Part of a small language model's weights: width 64, tied embeddings.
Each number is 128 + 32 x the weight over its row's rms, rounded and kept within 0 to 255. Layers, rows and columns count from 0. Numbers have three digits each. The size before them is the row's rms in percent of the matrix's.

# layer 2 attention query, 64x64, rms 0.231, rows 0-21, columns 0-63
124:095173133125177136113102175132153130104158111133165167113094098082135058130121144117083112120112199128080179074096100146115117113153126111162131086167181181078111105154141172119176117079118168
092:086092180073156129087127102113097073138132081155116152131073110197145121101085110086095142073132146183154093141171183144161125117140166142131175132132124137126097139164163117090099137143203107
141:155164110142106077101139133158160179108112130110188056139068133088143105116134130196128135123079117124105145101120131071096108144156123122101088090165132154165097132197191154159160144083169110
110:147146135164151108151127098114143148137150090089200105164077105147101124098169159117112114085164142118105115127127088081076107132160101207139066072113151115133100169118145151177159123210101140
090:137156104138080156105151095128102119061121187161106139148083190149134134116155106126136129174184122148103106106165121157079076097115126159111088127157124095217143157105082145158127118179066124
113:144110151130177094126130112125112144198070100121088177124167126076071178151119141153127166073155056145147073163160165116153138124142115118101145156108115134151196119123069076134130124105098159
108:105154164129131099092108122099125151202164098107098058139124127163149152141112126164141115099125110153158135115140172220176127175137093059120156131107154080118149116080142050090101148142127109
109:174114168153100146104098106097126133135134115134107093126097091141118154167124068215133126103168091150121125111179160143108212178151149091148102181116088139090161128132139127116045133143085097
122:134142137130115104097145117141179092117135180134149108107101089123127083179171098082096108181071176129179137167110128100121138067127098092160127072177156145170116092165147172098179153120076145
086:079070148111109084177174099099074120157127156132135153121158115147157150115099133129119186187161064147128129137140113106112097162089084207134081130150149086072144100116108096139102158168171128
119:119133165089118112091123110165134086158098125130123068113181071118143116163111101175140116101097123168165176144174159135133134114167152093110101182146146159142174116023150142093119143066122090
112:150131129133138120093107119124076161110121147141151161210166119206073193098104153134148110164156127157092080118141111140091092174132113093090105131103055094084193153161132151112105109134138133
128:091165142111179184110125133167077138203131136114113132119141139132162132147085102138114165058187095114194102154116147138177144133146110111123096161086088121151173120084089067118072146131108100
120:140113107120095103169136096133094189116092136114090134155139146168096153154082069132197087110189106152172126132174143124148153110120135120109123214141106099157148089105083147127130139137135035
112:088136088111147140148200098172151149126114165088081155131157106153078136115177158113167160112115074095145124098141138125105178144175109102141093178097070082084159133057120105129101151154175128
109:114138095086144064158151148123080148114118198085120183167122116095143187103157095136157126112139106117133117135134153131140129133155121182131170176125135102098209060142107131151043127103095108
105:142092159160091166123155137124127190156179117107127142105126166158116118092103159124137151112161078116098078112116076119121080165173179140122113119093055055099179164103105160178117112168125157
115:153163132132135137126159133130138115113127121144135156164122165074112160109094149109111139132129126118046153102145043146091044095152140196188137110080143156060102135138120134179128117161188116
097:112130089135150130123134165124104186099114115130180121108144146098143119096135206186141133157146153117105148132103084131053112079135100107053147145121145072121156056197121141140155131193138130
104:139171125107126082145086075185157096120111173129187112124183103128158127136128129141058196119166111124113200175098168137138099081122141110100142114107159146084083122114129169064094112123113146
112:154141103187124120102123129169178124115117189128149077183097141112157143126187033123112102123104133100116080111157076158099111114101157149112110115207164139122128130174135119103175077116111156
120:172097131100135122159130164155122109098149163140129151121130099133195044101081046133114127173069145124134144160118209113131116115111143081142116102172137108141065175150093148124146179115118106
# layer 2 attention key, 64x64, rms 0.202, rows 0-20, columns 0-63
112:181100106164062100100137075133163128148098120101130066099118144147144126154162104131145131163101077165106084177142142125148110106100134154135078147147140091203120099177181094113142168141176067
100:146149075167107085137135145163122166126096153105079128173157149124130151163169164184126108144125145092140148124149017149085127136113064113138131171176113116093179104122145118126143113106048112
137:116133158157155155125148110102148075146170115139087120112152121140101082139123087051087098142127153130073129211124135194177138065073157111167128145153181128138124099124085130102189141148109135
111:126142070125113123068165172149087093105106152164074133121117137152116146145119076093130125129060107149049141122170103152147138157124169090131172116182119102141155094196129146091141161122201137
090:138108132122128088125097203136115165159173079096150145074098056096108157136130117135167116143050117127141115154107114136155171161144146125137131089102148161074051181162107125162153119152177153
095:128135134132088179102125088189113106056195128176112118174078117170158119102124156164149101153169141087129103088099093118091146117140150178132174144077080114124086148096136111172096136178159123
111:147094108096168111134180082123110137075079157141085182136162175141085144110117137137114158149160158104172120147115118072122132094119183144127077132110061130109183173123122208151144091079116122
109:144116090099098122121160174086126142126137128134097183127185182181137164091119223067120124135085170100167075131088110145159099082113155141092132086077146093141129137115094124149144097160133104
099:123129099149151123141114128083095146133124067102122083125170129164124069108087110181119147105127147121087112129145175182170147146134167103162063159136177113092150170118141088110101170051191095
089:148129084124146155097110186139185135097111123084162139141115171126106122130119148154131055069084171088145154124190135180126120150119133095131172124088065152141153185136095135103088073158078133
117:102112133118137165130134118153150177139118089161058172075169152147095134148142147122142145148189127081192027116105116118162156116093144132198134165112119100081093115135113068103123152126126149
108:123130127125141136178164197117138087113125166091149142062103172113147125129158109090104142102103146096173181138156076080161109083156106200143111092130170150155108135094090105163065090157150155
108:143059164113078110176144079108132155078107133131052125154153165122082197085146113127170127182162154130131117074127134147053158145126147125114178150112106086123111148083144155149157130160146150
122:087112159170173147088158154119121095153160102108130142099170135114130146108177197123087205154129148104132094125109105136102098161107116133147156094068114123058133160089135095109097122171114216
103:142062156126141141119075160124095147143141098160127139157117156107138180110062091154058129126168171108147086140128103120115089175116116189112200100105163134138136147176091146150106086190095145
103:111073148179110181122136126159168094140122084160182109141097152169124093137072175110087111128129152104116141116102109126085152135137066107133128088097076134136102213123125110115192116171167178
093:130154120092147070169169132136124094083089103166180182144131086106117183176135143094113092092112112111068175155155117135091140132075104184110185096093144191125117130166110110131087135162122134
118:078091082109131092121134161135175132122134117071198156110079118179134100138167146088155068105121113119075154162134138118149139186132102118132078087193091098159161148183143170095151151138106132
101:151135158141099163151112117178132077174136154131089097128105149122127111147133057045099111095073103128105109129131146099133130192088217131164103078165118155160091187117132134150100141098132148
111:163104099111113181082129174126111133151121075167055115095065123167133109127099133155162047086126140123159098084142105134119172192117141139137098157143111106180185126122156100171160146126162104
109:072140152106123114129112136111127106149151041108098168075166125145100095167117189142112107183108127154110178153107154132178096120170109090195103133127140159113081117113133152125107175082200115